Weights of a small GPT-style language model, trained from scratch on English Wikipedia.
Training: a variant of Adam for these matrices, 542M tokens, 8277 steps.
Each number is 500 + 40 x the weight over the matrix's rms, rounded and kept within 0 to 999. Layers, rows and columns count from 0. Numbers have three digits each.

# up: layer 11 MLP up, 1280x320, rms 0.0741, rows 456-555, columns 192-255
# down: layer 11 MLP down (transposed), 1280x320, rms 0.0736, rows 456-555, columns 192-255
up456:558508521447510484520473447483467512525494494510543554432462496439463508556512529478451540495520561498488485561525561464482482517459516418450509516506474607507431496511482533454498502584437498
down456:550546503569464519538414474556467490449456534466481505590500545496458463503519498484484468502540504511492479510500453484488533406582449490502518573535535600487482492478447516467442518517519515
up457:474549500436441491477510508519460447541606494533509466512448491466477447543505469437511502480532622477489467531502398456531496510550496442512518484508503517530520490464499517542495449460517494
down457:478472505499602504516418494493448446454506510462451437453490530486542567487503543549483479539483490530523501541463520512520576477463587576519512497538446492451494499463470515483436415565471482
up458:500556486560504415449553492480507493554513513419495501542538501493540484451449470519419520510538447489427510491504488529517536487460524497544546516499461469504525597434442452535492500522541533
down458:511457493490601535499493504487481571540500489480444494547484428493431563542480495451509528516487489513577507409476471445489478485580514476528443492516475528469523459482499525483576506488510478
up459:583516513500493465510492513518450467522472516619552598518505447472535520540503524465510519510483463484521487524551555510469485461438507501479460507484499519490528447514434513518544530577451519
down459:383475508517501523476474495523452524452523463480508439510469421452531535479507516522500435611443479497524391516555470505528504469520534460559446476490497444504511464524544522552510515487564516
up460:474492508464547490450528501462532518541482532501491481522479501496523491478545552492501560505409508571558457556453508550509546538472472494529480437442496469533490481458492505559469558471528549
down460:473577572471480564456519456438532427486487532541431557590526563510455451554499487467518522485511481551486561540549511476509481493484475518459546502522489481492503529531430507506528496519577522
up461:515512467468509530583510464506497432507535503511494499570432506505529504467510533440471516455527519503548528572443505453489526373572518521565549540486487489549496510539490481569522409508478490
down461:461519507497550568517436446507465524534508523426553519531471487538428514562388498430568424488519458537424456554473528506456491590469477514562454516518452605482438473484457509504545542512589377
up462:508518521480499522524511534526481444481471462472501542545500515491481509485460495444540460472520519506497518437496533491564526516524492438497531455495473551548453505489449492472498556550528511
down462:478535481534541498489555536516495506502516502458546416505487470481461499474480499548503497539471404519511523530566520502482559521494494524480501481400522446429521414558477500480538427503530441
up463:501529499517602511495478508454421427541498441520517541505446451545476488519512515465517445495539530487457447503557622529466562466479474495482519487559488480493525454498549475506509508516504454
down463:546508490470525504502533505508543472483517487568483533505476582443522542500521504540503526466469535559512523494402530490462474465493574501512496485486525533488552504509540564488444535463481431
up464:499535414414488526534528558464477465450558565456475450477535471477432465542461535516566505582466476540552531535486476468462536388524520563540456456445505547476449454457450509512472469499522530
down464:500454388493489472554497539455447488551533504399494595477433381467469492435509458614502482464550517561444513533487418542529485532503473471485526476508483542501459498530539545489447523519451617
up465:505521472463468506461524522540482507519476504564523469538522502527508454464469514525508461525484513486443489530552495494514452504425507501466501464541423473501539532445473490526499455464545527
down465:595477475510524536508472460562452458485455497432500535518515480413446571542501475466473457475453532473549551497472557528519510526517479489481479522476508566534450486536548482495471520525527514
up466:504483478487482451491576467594412596495536497505589519416480517516559473514490514564545480472434548523519523452456473489491497528476472489554443469467428520527430428503509468506523524579458486
down466:572462537529435485499400535464594508467563508527485513500505425506509530533495479531499469527549402446430480520417556457446521556560456518494450494514445491504561475485541449465540493505458414
up467:471569560483465546508547532525500542541463498484448501485504514523507538434545509530547522499561455443404499542496579514490489509399529490496484501498503457508399467520460494553573506482498545
down467:503454463489539564508513508493536486484460517490487471567489458429501457494465505528525612574482473527510541483603510529513517505564474506516473474481482510483459482496555528443471386526445507
up468:514495509480479492453470442532540532522428463465503534409463479522450465433436511550526490537446584440577446499529487437513464510533509454542511463494425490545440448498498533526489539516538484
down468:568523494475480532465536487535456572463525481533467485475492437456534484502506529486494504528529494500450475483492510512495505527498505530470483520528551501503503493509489541485511491545464502
up469:485522457497543467552521466506468432481500479542505552594436548416449458514500485562546558479489576552518459514498538484485440485445584407497489464501485504532401484531446482522481476484494541
down469:508530551485488487508454493507519545525499438483493445514512530472512529600523476573502457474544472421444499507441542488415545419417424500532482528486514574565554507495521493487556535455435507
up470:467571495433490407563598464500482492525426473594441508402521480562520490507473556473512454546513510482511463545474523494518464501541546483529479488519502402530485538508451485516519515484502591
down470:518531467455519404446501521544509525549569616496494565510525525467544507501556494614455520541481501505493556467549488540518493520501476523507446492531515445518508498413523489507477460511437448
up471:496517540526474515451522562505462460491485525540467501491524445528489554481459451476455486507497491506487553481544516493550550401479558512577473510467459543523476459486458571476439490497529516
down471:487459494492511486485544533558578513467444475515543490545518465445522492522512385579432583497424522505485493490566467469509477515479461533497465503494520472454516494462549508577553574462478501
up472:481488455486389550400474532570473544563457630472562515407510522473486529451529454442494493455470564523503417620535444491554481528501518482549497482428473501539452429466558565476517466478528445
down472:486497490490547441518587546451528507618477565561435501569584549521529452520515484471494494548475500532467565510473476470507506564556525514442554475494583528478437465506495485548551537525461448
up473:416528495532470493461512445448453477557451496470450449422485436541446515540524516488504581500444523492421503572558497440527483449437522490505489528432506582502474494499483460470573497444562599
down473:458491518506558513540523463558501484421511506553505509567515507544482498520519565516508575547491546423467485520488506415454576459523595559552484495490510536570460441490437553503537455522499509
up474:465522507511559438547536569487472527545504487493577486461471512530521467463493512605450536498498541499499412411491461496541526459468502500515539485532525539560426513463466441501517494472579564
down474:555495482567496531529549479495444502479538526461470432455458482522498486545507470466566496557521450479501539527492467545514554523443516538526483481506515465386515592475565512474479502450373544
up475:516572503505479484523496496499531427546476542483524555535491520548486492485527511539515460495496446479557462479502544492595478512455475509511499477445491527545499493464572489503464451466553450
down475:478496562503486430541462497519509521537496513530528495545473525495527520463592411474501469490470469547555485552543473545446487498480489533465489612487524520451490491448512454497488512492449479
up476:431517542502564510508570540498488559533503496499459548472443469532502496538504498482493403534421491445508392556440480544525510445458472462566482373485469460563534521467442552501517537443509487
down476:602488546488478549462485498506546530422492550464523483451490491503499490533503447460463477527470516483475525460514487459545490609537512474552467566527533492479508530516520515522532480490538444
up477:535487448545494438495458491611481535493503497478555517493489442492502546421496471483431483535444555421550503503523592565532519494478482468574477460564501503528512416405562556531530453463585467
down477:562479409482509481534472466573478517358449491484406508467517436525491504573523623475555505507495502564413493500497532544510524468478522432472433492471526500465530531522469500489449492578438476
up478:586499542453465496505463560496541504498526552556534507491508515508553446546509480464519482505468505454502502528543470520507437525479459518503498442489465545561494455533545492463542502463520506
down478:466539451527549522442538487430485441550480474492500467488565503462477494484469534502466520519493534499490475562460551477542501498470546455533464585553507535444412535492515435531451493506530513
up479:459495574525494523476491524529487468485508513458556475464534467573529401514501479479443548510569586467437397560520445495511512456468533516513539497473451477605521435489517450521481391488471479
down479:580547440447505470551524477519490499461556517532488469437459522487531557500517505526543467420531458433551495384463472502530518543507481509515502533458514492514484507543539518578513500498425536
up480:516629515463473472485503497494365460498521508502477553482473555440478484548616523423494527471536449539482421558471467437536511524564486537532470520537490511515502494521509417497475507506530490
down480:478550495502466504528443406464471471518448551482554498525545464524541493570499452472478496555478484466526474479448428496475456500533462540450505503519471456552517449504507494495520455506408475
up481:457571468534452438523472474518497551571473575516452499484424479497512589483521539451481556530438488565422474429534508555481558560484472538459486376496453545569507510434501502498496509463522517
down481:513474464495488559486550490553514548511517471506490512496503603504469490542598493503497477510552499489490556518529428505508452458563557491478462553460518469547453490473428509502461479541460551
up482:503573498467487431483486523380498497531545544477497490460525483452530459503521505508504481465488518480492510529504474538521549534545535521518492486529512525537419529490412499489488481493512520
down482:488479507507570485500513480556521495535461478460506479522497476525480519491537472461497476506517472482472431506525451479465506455482495546459524492529516512439478452479519432482491477474508497
up483:485575550516453564476520533515493472516505547506559482411473512501519538532480469417509478478499517528479520542523517578482527487471468581512548519485480498499445480459473476483469431485505459
down483:437505513447517404512566482493536522462489484485510549457488513461515463448461487477488485528494504515529444526490457514487507496459484543547441552464521483499504530513498511545481466492484453
up484:512481530531494472517525502402549522524479527521528472454505496446501527519487534496544452464562513529521474517490389507511496462498501466522536531549482473572500410504540438473478484544505511
down484:489553434496536575521462567475483451476518458520481521541495524513550489455470484490560445530469457496470493476547556498511520540489505563472537486506547489471534490562573531500458539475529481
up485:578497517529573400476485554512532491527549494434496547503488554484509537528495511495502454463512578555507539494579563528575606435498554445598420416541492475460448555499446538524517475586502533
down485:507522455450477459506518516558515505567460555515553524477515504529476502405489512487513466518460434413447524489549484525469478419455452495515556436504458475448496460544571536546562515439540583
up486:493490512474503523508492485494544586529460525481498451507489479495420465523491491464538517529482501425525544523494506466496512435513514507538474500542508527482545540480495529502467498481491477
down486:508551467516469514507497534510480489479476516479528521510503519480490599457485452478477492521476483520486501457461497513506471486477531488481522570509532479494552470464467478507584515449558500
up487:445545467523363534454533502547525521506479503521540532466515521498457446492544465552460533500476534540493505557454515530469471495528509493523463493470511575541432433484552502557546458485493450
down487:541511482406462584510499461510458500528535478476431490588553459467483451520498445515530488527506454385483510456526527490414517498473450457476526508576527459510490447469485515506534505463497483
up488:531512495483532463460558493557507502484456506515536454484485421493480587463479513476570496470474497519492534430504481456530467473463446470562457541565463607556468474489480520487493517532531526
down488:463512572492450501521588529540499504494556511491507501526529498519447525567527558476445477466484481477401526514520472491487460507465470501527509470501512505493548494435491488476511483448572540
up489:505515562479460481456507502584463512471383540461490528531590491566515545519537481394469537558533527482539454571508476472485546451468506483467471483518433493397457452485438562511521466489552479
down489:467451468496515524543520483503424463490452512490477536501408506428402441569534480525543508517548601384511525551451583563499502607472503496500511467500510448431580502510450503430560536388465624
up490:477537496511447480502538521540472506495493497502607474437475450504516497485440492493485492533485550536475443532519515441501477499532512447518494536506539514556471450448474520505513480457546591
down490:466513524468473508486472435481521469439462511489411500501454524486486476536523517485534473462578510463445496536512523600499504434553530486491478476483529457452515532486515483541490500499461477
up491:550542521500514532513578522498453522493510466425491502523452474547546470478448470496494474504470484502546438521473586557545452465504528500476494506499509471506539483455550488510515538529511451
down491:460522407526537535450543464469558546497484522542545496501460514497501480477503375457504486474509473538491507475509488523464513504499510476458497516518450467532546498509561487509504519540499503
up492:454534484456471433547450515504461526559483493559503537469546480457437433517518406506532501528508504414536528492472500494523506487522505549526564454551464525540500481447508432545473516532456491
down492:476455476488446465482547500473496532556540573523555524493506515528458590425491531486475544522509484525454493472512571468475542506539416507484467498454535508486539526550498474488460441439514569
up493:528541500470506464492442496501497512487522520491623552424396499477531519464548501430526470459493466460510459508502548526519467486472570528428521579526540516587496451462512509470493397547488524
down493:511508499475527496488530511461488573505500451587431488497462464493532423474482542503429497470589525613443495608459470462521515422505591525507547523508489549504470494503454468475500600469461407
up494:522545470456506486548517420498432537488529559494552464454517513458545423501443471443531487492457472403553440474464600475516523518502569470564528448509496530497424507557500406465481459512499446
down494:469442464549486537452479511520468419510440537585504523530499498536473433454520519516558504462501442497582462464435507502555555448511500457511541525459461528439465521496461501505547514536459574
up495:509508542501519538450486542491445490544492516442526502548401531442427562476475467504452446502557429431475432538485501546573498549538541422527510508528451501477516448515526500483507523474578452
down495:468413470495436547470565501557520520451502449545596459478477440464544481554539503491428505455489576477493568554512521503447466548459527500479459496507457530527465526495562522495404557445484608
up496:468509458534484465445552502549500403512430483492489517494573502583440570538500469524531492471515524492458505480585528454572524480511571498546519379463515512512486446540486481501525433571472480
down496:449418416489474528536481532492446486421474537515462499497522522448519454485557490516491479495431592458483498558488527473503557426471449508494474461508431459519536491508531506515512497497520537
up497:436532519458493480534474518490499551492559501542537465550424425458498478443520451517476465530447516469506371531509546507519462462499503464481456468499503531532489460452546421469430518547510570
down497:542550505524505554478451446539479490548435472527495511484497547531560570488504501473466583504404491465526569532429423524522472488429474576531482541456512513490548543536496559524541499493490476
up498:420509549497502553443546525538502501471423464494491567516497535501457463494492422498535578485511573484527486491566498445542467508528542452507475464463467449514559451406479455473562444461532535
down498:492455505455464439407503499469572487477487540449469497546460537570513426478541523520520457479550499512442482558496469467456471558513532461407434542525549516476462555545508540486545549566454414
up499:422500437474464502449604518438454478467512484468532457469448491597401498450498544551545546525451475546528526469504465527561439448539607511524403508541502478499462496523536577544452448481557529
down499:467524537558531536476606542448527429470569523547541456510505592505446555502414512461504507452527541478459512488398439507483538516551405453483539467443476613467604534539562478437495475428509467
up500:548559527487507465510553423480461412545517503530509430556525479527487537495436408473574567516437565450523536461475474449538507547453523471465540422502509519485417451413482458563474492487522448
down500:464496490481521507469476557535559481493436482578524482486561559514500465472428549511431575491542462430554475514499564459509432476515472492468545430470495498484455533570499528507505495492540516
up501:493571435511428480519540494474450547495492544569510481523489462405501461481409536457499493508482494449532464472558503566570494456461449494468455493521525531538474478420506456491451504551484505
down501:570536461534492444517508521567590458446549476485426506556531471501500558511504520499530471538494430549496469538506468537536480554468523498509528538435494457485459465539473442459564500507506504
up502:471527519516520477488520496529546453541507541516554547465438473511579556502479528465550518489467563510487472442504458468488503481478541387578547446550458515468424523512456496499556470545541480
down502:493462542501475522528490507510555502424502469485468490529548441566489476471519514500444486469477501416466488457533559487462528509470547487550490537393526403513485445488529425469535619436516549
up503:453521427428467481517493519513548504495488509501539509415597490496557476507573497486502463524489503504495443523479594473480481553514493482428503451483462530577511520454518425522469480542476567
down503:502486451503503566513541444489508532498448450454535534539477504471501525516442449504535513475548542487502477443517484501464477485504532526477547421521513444494468532532517517554486497440533461
up504:509533502427585537498538459616499496506413546465514549475426592484507464540524524444463491467490587429596464534588505484510550465535591566516498436468492536474496462464514522546503455509565498
down504:450625518459481558560490513496484472419557466554488539442588498501464509522476530496541509516491513460542462476423480545466590430459469602532484497558602551461532519491520494535457505444501486
up505:579559436441459509581553521541481495495465532443378492520514549452571491384500526534453538499505531491466464545504416451462558514445518526465421492567433531581463454491582495529537440509473494
down505:493441596444505483495509507462510443497436497522549515489471547501534501553523562475439568519447583541517512450494389454542447495510500513500608560557521454523404381447572481494518488540443419
up506:436545437526512483472539435539478532481372509503477541491560480497551638510460601495481431496443475469481487503469499439505520515466464494451548575444440456590537518450487439501546488468500503
down506:491423479495489564499487452474478541521516584560455590530503532480535555520512520495513460455530545473455552511497466502493463578514539490498460514515518434611524495447498501495411372493430461
up507:496509504488445465488548556549501455490570495491474470541452486523551495440602438553479499493503547491500470573497492520504489505451454504541499498480472450464539549483443485594466462513538545
down507:535459469550476489504549425455514543500484516496519537469467476553507500527498458595473434527491448487533502463497513505490511525543534476497490493495525437567470510479492539421502488439441520
up508:460525568480451501518551521518541410472505488605489446456553495458521469535523505509484562409486458502540496546464537492468491428437506464441476485474450578574516533448524435539522521463466544
down508:526489575452540548554483406480460496566453508496425542472466505510461475476542513530498478469538477558443460480526429444510468410477432478521508515497498556463633520448547472522564483484604450
up509:491509520506529510527486564550551517509525519522559478566497425582558496461482547451496477518493476458548418539638567447544428467543564492469558508446487451493438558471458509503533471444485519
down509:534580536529457501520486475457536515425521488516460457449496482585496475468451524464454507514520537517489508548509511531443515502511491453449514464512471463503481498500546496466488506497456461
up510:499478546511570463557470462472463518546481456625590578508482532493581536463550507455465516485510515436577492522524566436506473445457457429485507508541437541494450506531486470523510473500514492
down510:532545417531499574479471415510516480500557528526514496455608430499456515474559517475510604497575482555523536457519460538449478623534523519562555525502513520529451420463470552506526426541469466
up511:499556425542599429516559463565473487594523546507458523509408507473515487437532569555460500487504551496544508462505491481512507508565534505500464502521499532495485433489585475571530486505500538
down511:517478550465434532465482420477532543554518533535485544496504528507480509485487497533494503490530487546560433495510471454461517461381487492553501495470494452500495556511477526472536542548529580
up512:529511495529478488556498550481450434436535512506445546517514465501560528502486470483472593573488462460483509547472561497501470488508478547452458497528478521509466460517449448448512478558462551
down512:524494522468519517488455530502461576559462522533420455514566511511515485456485586440565497511577532488466505496489515506563510507538435559553568532459536555539511477497471525473523511487504479
up513:447541501453513521490517447477461435499560526504494511492403499497499485496540568554527465502528531421455504540494490492506497470488461467537412445488490589448508556520486482563511472598540450
down513:531455536535473522518566463526495583469496493567498484458514500474442484443473493484513488506502467497497532478512548453507452546533469485420497537489502494502522523542484506504482466424529464
up514:475524469559431411506522548534470544446482531479525486486532419490519568538533470506487467568479469456417504483571479477574482486516564431557489452508471489513479422470522502522450477471523503
down514:492495511493548477517542466429429455572543538480508433481545566601493524478524476505522553433444495481490492493585499506513512506424486485508530524486491564446503514463491481441485490526481532
up515:579516439505517524595455501471468534457467528526495560522537494455464553412524533427495465433497443495462513532490454512515477492572450490521409486491472517522501407557468446526464500577412422
down515:489468521540551549462514516549523419551459467547540433482420527523491468537525512499467515567470558445510409533509502579478445408596522457525536438541447525463513550494473548544535540483498495
up516:448511523512385484494514453513538478552460455500497526455471522487455570490468534494558511540501474433531527502431558486520506514475557518462524482545503488530446472447497440539508484550470508
down516:494488459503504488534434456476495479534522443457537439492510516548509575513463477527441475540472420430525524507534498541467539478473550475494524505499523406418533479493526466529448474441493532
up517:506508465464503525543545520571515499529473519540467534440422527486475505473495518504412481469458593484491537459501409525519482431530475476493571453517404593535559514494541429537539518505531488
down517:486425487548486470549485498498485503546589539500420522525491534555485574463516507484550528479546451525388511494498485463433485549448546484473540541522521438457490501498512556459500470515443565
up518:515508549471474464517522507436506516506523483543487463519516447493471568536478490528581497484493486481488528485568487477478512447499559556513475425508497489485467506488500449576457466511455475
down518:519515442455480513476499492500514481514462464488505519445546538517508493488495506509467527467498502459519500523480491481464535525494536512554505522440502536499542519488489525483506531496478474
up519:471537476451478541542460525565466444456495518533456542410535433522508546393488569324538483458427412494506517542479475489535557466486511510492492540533462552442471501458447504521543522563489459
down519:566400527557483489592508496552570592570504454480551487481586393548383456455456435512509477445509441578540451415528434504475515413517494473479482460499533489520529460478513379505559494430471533
up520:496497492479433554501574466457496466587498556550446573524530505541504488485493450503526494525505558490491527545517501432497486499461478423496398452492388525466481446545531467458520528511612527
down520:571502498497492529511464483473492452489485490501549521457485466438518491546487488498513543502453521539449562455492550567436490444514486478528612489551553524501551511516487483513432532445448509
up521:472490415417532447535522511481507437513428560526509572526537450459451529489427505508533491490526499478526507464474535414516512458519474476506525412457522526520493415486511461487472491568526478
down521:427456516464560477430526535532485525503511498531446456524437503478500493481573481495501504548515533520518411522515475472533487543537516506534428552467440468467507481488501522514493433420521522
up522:518530533487483465543496506525454489500456543543488438432511509473539474474454522494539554539574505473417461519541510503550461505508488511570402480496490519481520509405469508471465472490451533
down522:555456450487512483491459543473536510498489450452525520474464573567538571568474460442547530475499473495564569516542492481470433500496460501497530509493594478438551464392502477463539442515485449
up523:519520443539541497526529492488451501518517591551467528539448473489521534522513514469483498486488527475474483484499528553536529497525482533530427445483514548481498480450525533533518535496545502
down523:586573532473490523511471494461489468508515439562481501446495550537479524448500468538503464463456539610503475461439405506548575549535474439525514472573518528514488549518504454477463557526498467
up524:505579555439462469591520524561495452456510492492446473540516504538492568455535455503529545541471542458423470479558495538550462506491551449470501520441499528540431511456424483510519441511511499
down524:567517410495412570487500537471517525522515492506575444518547497549552525548475418485511520556571480577485504544571541522495538441435476453500558469510515442576494538523514557513445456475519632
up525:461521486475414497519511504513575398510485467535504491445522575522511495434457528544448476520531520458523564527522520522495528511486503498444510489550505531482456507492521442513461467445426547
down525:482485532534512525466487522520450562500516509470522467562497446487457554500513495471526508493511520544487421494452467533523524509512480507545505502482468516435487464486491454532529481508550456
up526:515534506412479431519560496490463474522499495556590502478580514462502458532443598490542428515459477522535507498501455469594501492498492471413535418528498480552452454501525507506478434545465471
down526:527506533505470475432512469502491490424475407502512508482531605370432485550546516516495418463600546484540510492448471423470474530490518546469508540473398587471396482504457496620505534447497453
up527:470520509547472567470525566429516483540516539530482485542438497538503450435496507536485454440499497506437537509517490504533445473496480519498494538506478488559492520503495498526482561506501580
down527:477514508503526462494463535510464500492504441484519518466500510483506497509511510488502509531525613486498443533512488484488505486490538512504533470472469545448506434473546464527508451516490485
up528:545571465501509464513511509524481538450473529483565527585564539485479453546506504504474462474445558508558513528508494577515477490450495567489440520484463546495490464433542489578511465468457531
down528:464532505501483492502507481505500507484479529518524576475487540453563472421515448519509510471543448491494449500498550489523530472496466494435431506504514520450557483490410454534447508517493501
up529:498531470391463544519515542457509528473472537511496579520555462419474526497469568520494482487496453481460391467500521432522541505525427522502511519453497447551454447457473509465511540535473531
down529:451539518456486499549478516506594470461505492486465505496543568501409494484525504530525469552486501508527471401523462457516460491559512528509506537437536437579570440561442510496463485526498562
up530:487503465466456445472483514513510508468504557596506469503434486479525492487503432467555517535430470530535462499553479412596547437447514453491420472500464561488479429430450472584508461542489452
down530:368484460494493525558492475476462492547451468478516577450494450557498539497433422500470534525538521536585528495463505638504493496466562478453446481478482437504494549535515483494427529529539590
up531:517558532506540427467507472431505501517475486494453547505430439447476529499476458519534480470469541480488477513462491490491521494516477523522454529540496516482474499477530427564482451583487480
down531:534496414454540495428474470506460501547466437506517439415505553548468459510489448530465503571481522478510477503433460517514455458546468523491515472442497632407463463484469449520494482528482505
up532:528521466479476535567512519491475499530458559519472494470474530481426573490495452493481507546564427488502418494514525472484490457525515413493578504521442505535512475488495483485581435485517535
down532:403451507475458545443502449446563508511602487436491489511506544559530457479477508503456543494494422471538521516536560564500525516469535456517479585573493474511523529494514462466437536518438581
up533:515519466431512460517497456531545545546534533508507567503509458516439532549498542443462509568473538452457508487456495501526470434483507498484499445502487514500557501477419546535515487446443506
down533:525534507505502503525516488503538484482411484463493461485524511519519516443464463534513475456470450550506495509548516534513504536502425537564480498508463504545476469453513428542466505530519467
up534:473578474456519527474531494393452507549534506512451504531364521500449489433459490539512544498454483528524470545492464465477525469445487496543507488511477511519490537525556434495497513478468506
down534:565504560537491483459505532502464478443509474474533539510504506516466495503523506477543401483495538542529499448546485545540521486467505471491466507545554490474501493460442528517532504558442489
up535:533528562462518509548539491484541476526543472524532538536464580519487537548513470453466466505473522486484480515445493498451524436452470536468458502516475513547512467545532366518559487489488449
down535:518556518507505483574473507498538447490473448492458533460569499506498522454466475562442507581462556470518528463429552495544532522523446532528547568454553522502517546432509524548449466550523522
up536:522543456438484547522610474416506504488446511490492508400540563437449503533458578527466531459477452525521486553501407477566481473455508446532456484501452522644442503572549491514516443483514498
down536:567451448440546428524504568510533521520516511484432509460491499467500483479502538589630547430493517506498586561536479459461488460508482436525523506532487513476465425510450536545586596554427519
up537:520526440470476465474519527532468547517564565524560512583436476517534472471520534499500528483505493487517476509450502478544571466447519542505483530534502529518456472434528508511446502490467502
down537:450441511529471551567527483430525478506469490507465497503496516465482608473490478482510531493472477512481548581576563486525475529509505450557471466530484481413556517525519496457543472475551556
up538:456579510461533505538564500459452486518597549477518514543428429547510498480529442460467504549522473501434469549509489546483485512488482434517451477538459432460532443532553455579493501501524538
down538:498439537392447435409474442516494491533538463462479463480404531429498476529533556468519485476496562523463577520456508467464509531538501464394410555510536517469550472478552501487528492449477477
up539:472502498501481546429524512465471534490495563490507613496513452566543503518460589447485478496435567471501480586593465463466409479495584482603552402523416535542517515515580521439542467486584449
down539:487516504536484564504523479557447532471500515502551431472497501472521500560473546441485525539504515445503428443485525549547434496509509496408457499510377525557510530451531522481468481472511506
up540:552501450470465493492494561429500508517458485515471510425454475532493554500497520499480554516423488580503539553486518532480431504474519453595433451565494536549520483494571525529504504484576496
down540:476482521562448546513546532470404593429474428430580458557412412481460548473531448512469501512506556603549527456638493606534504478506495506589503564493432463515383519486553497480498462479528530
up541:466495474497509528469560536503495532487442586508472535495416513471474586523523468468514510509501473504494455483540542523511496460500485481504561461516425560524474521514485491547591512577502455
down541:445512573506503461574461541546527516544569489482407466551502505506496546502487543432480513399486498469442455519481535440590460488441483525495539581523503447542550496508503403463435479468492537
up542:529505450558570524573555533518519485556489578498550544477510506456504561511455537470515487485442479463499512526538513454513484483499443486604490492465441568522475523483528588608443415479518424
down542:512459501486434553431408547535436470453481565536489522501521520524495584529497577434497454482506515506449493421491452532564432482500514471518480576437486533511559519483443487507488422486523526
up543:486534519453495485532486552531495541490501525498528523467507406454514555473524523512552555500491490460476489485517505525606453502562502470469524431491470473487501452461510420504485433495482446
down543:521448478471539602553490407499446506504448440446540448476522515536536563509473540533438468429525496495504480521524518512543496569455500499489487540456482461537505518531537486504529579444473511
up544:541555464500472594519555527468450530513522543520550542435489478527459520494490483510515509519472511538420469487500458477508460500544528504592473470548436434482447426520524448476439506469485454
down544:504522481466532530510501490447488522416544565439489494463500495498487442510546576513532508513508513486484514553528517539492500524475420569469443486492499503443520526494522529445460467467477500
up545:493564566468401439539537515536451565471562559509492468552543518474531479499389493481517562567507492532482476489458507516571473468531516453543518540568514492528439439470441473535519457566546436
down545:495564503475484457473489526516526564424521520498535507477437542470450521469494482544484524547453496583480455544582548505474428412492497509532547452464496501492536459445563565556563487519498510
up546:496502465488476432564542472504479483558490490516556479564439581498451513531472489444446470476436520478505466577514535530539448469595529488516501514534484510542508444443489497449591475497528455
down546:492578533559527478431542452530477542428545466505508547517462456483525505484451458481508459573465482473535469494479543469555503501535518540512490538567480460458524466530518511542469471459537447
up547:536568604519412550546524524484434472499454541527472529543507516510520514467417488478450462528490516522433491557574506501546471476474553475534485565456467523503476529464501453554474493509506466
down547:502503544575441465491539495446518567488481454507521438579516479444499441460544463538516568599512419460487487463477511517501455458545513501511511440551489491538458480474528571494413458493513501
up548:534495542435536443477502466561462456517520478485442610484473448486558580499526586441491478545474548498535473530547504432497554532518499470540443434488457461402538481506459501541490470533604533
down548:482553504491503503496472590461574461530494510465495514481501525605440525483445483533533538503509458454500468462545468566494485501463539491494525482587467531481467514562467542541523499514486529
up549:532566453486531529522524504513501562471532513543573557520433423477544496476446535472430406436488409472422521505468559526535525522539455521546478437526495460524461431546403481433447475517521540
down549:436445569456523458479455577507496547437530489456487418552529482434540492453534520426574466463525508404612526490470431458490447531547563476533510550434549519520506408450421528478534528451486573
up550:499483499493487473472510575539402495515532559598556523523511440445582488475569470456502502487456499514493515527584446508533502435629597520480519444544521488515467514424450516583491468530559465
down550:453495499458532487496510476583525478470434601518498502521534484456409578475468485520473574450484506543541464495529443485489462478521506471545489523457436520526505504478502511526567506481548503
up551:488511486529537505498512444535418527523506482533518492427456462531508572532523532479464503447510527475541434503560460490564475467434523488466434460525504515493462473523533474485574472482413473
down551:488537463506443483488486541482527431555521483560435462528459448540459567576521521529493518468603544463570483435526482519433563481430518522548520475526490492506584537492570480496473482472556489
up552:488422523545552431550519521549564433537519496492472530440479494521412575475486469472520496457459460456573469495488578494478417445412476461507474530515520448560520495473519478458593507533438497
down552:390426516464405480480526568413534449517526474526490563462425463428544526517490558579522497470458533470491482548447563503480388473522552484424499460555585426580474481534452425437517473504428536
up553:504603558433513520527514561521436528486436542460502500524473456524476497489537517533558458483493481482458425578435493435513448523442498493535538408490457550473500497447432469478449465522441509
down553:545432481500506454463509427520500445496508509585437489550540522520545493460443583495433517582473561494552507526539514448533537539485523491534466504514482560482535531533541499574500490446541542
up554:491534500494442591458495501493467488466449498483519527480479491458481542510497475502494545453482496517499517490570418502504497443434485444490525525537476515537479468485476411490471470519531497
down554:526521475539490467529468526506553525530472492466514514487476524465533481558545469520492508469497493462493413500501556527509511495588494509494502444458490442475481503478544494495525521541495485
up555:495589506518510445488498584473485525515508520523457448549441542512546509472512485539473441500514506399446499465585474480597484476451532513476544485506495468478476487436528568582499468455570544
down555:519473461538433511564518477591524598526460460503453490475492495508526514506515570439493560444430538493506489479528491442536474479529432415497463488439529575492494545484504485496511559433508481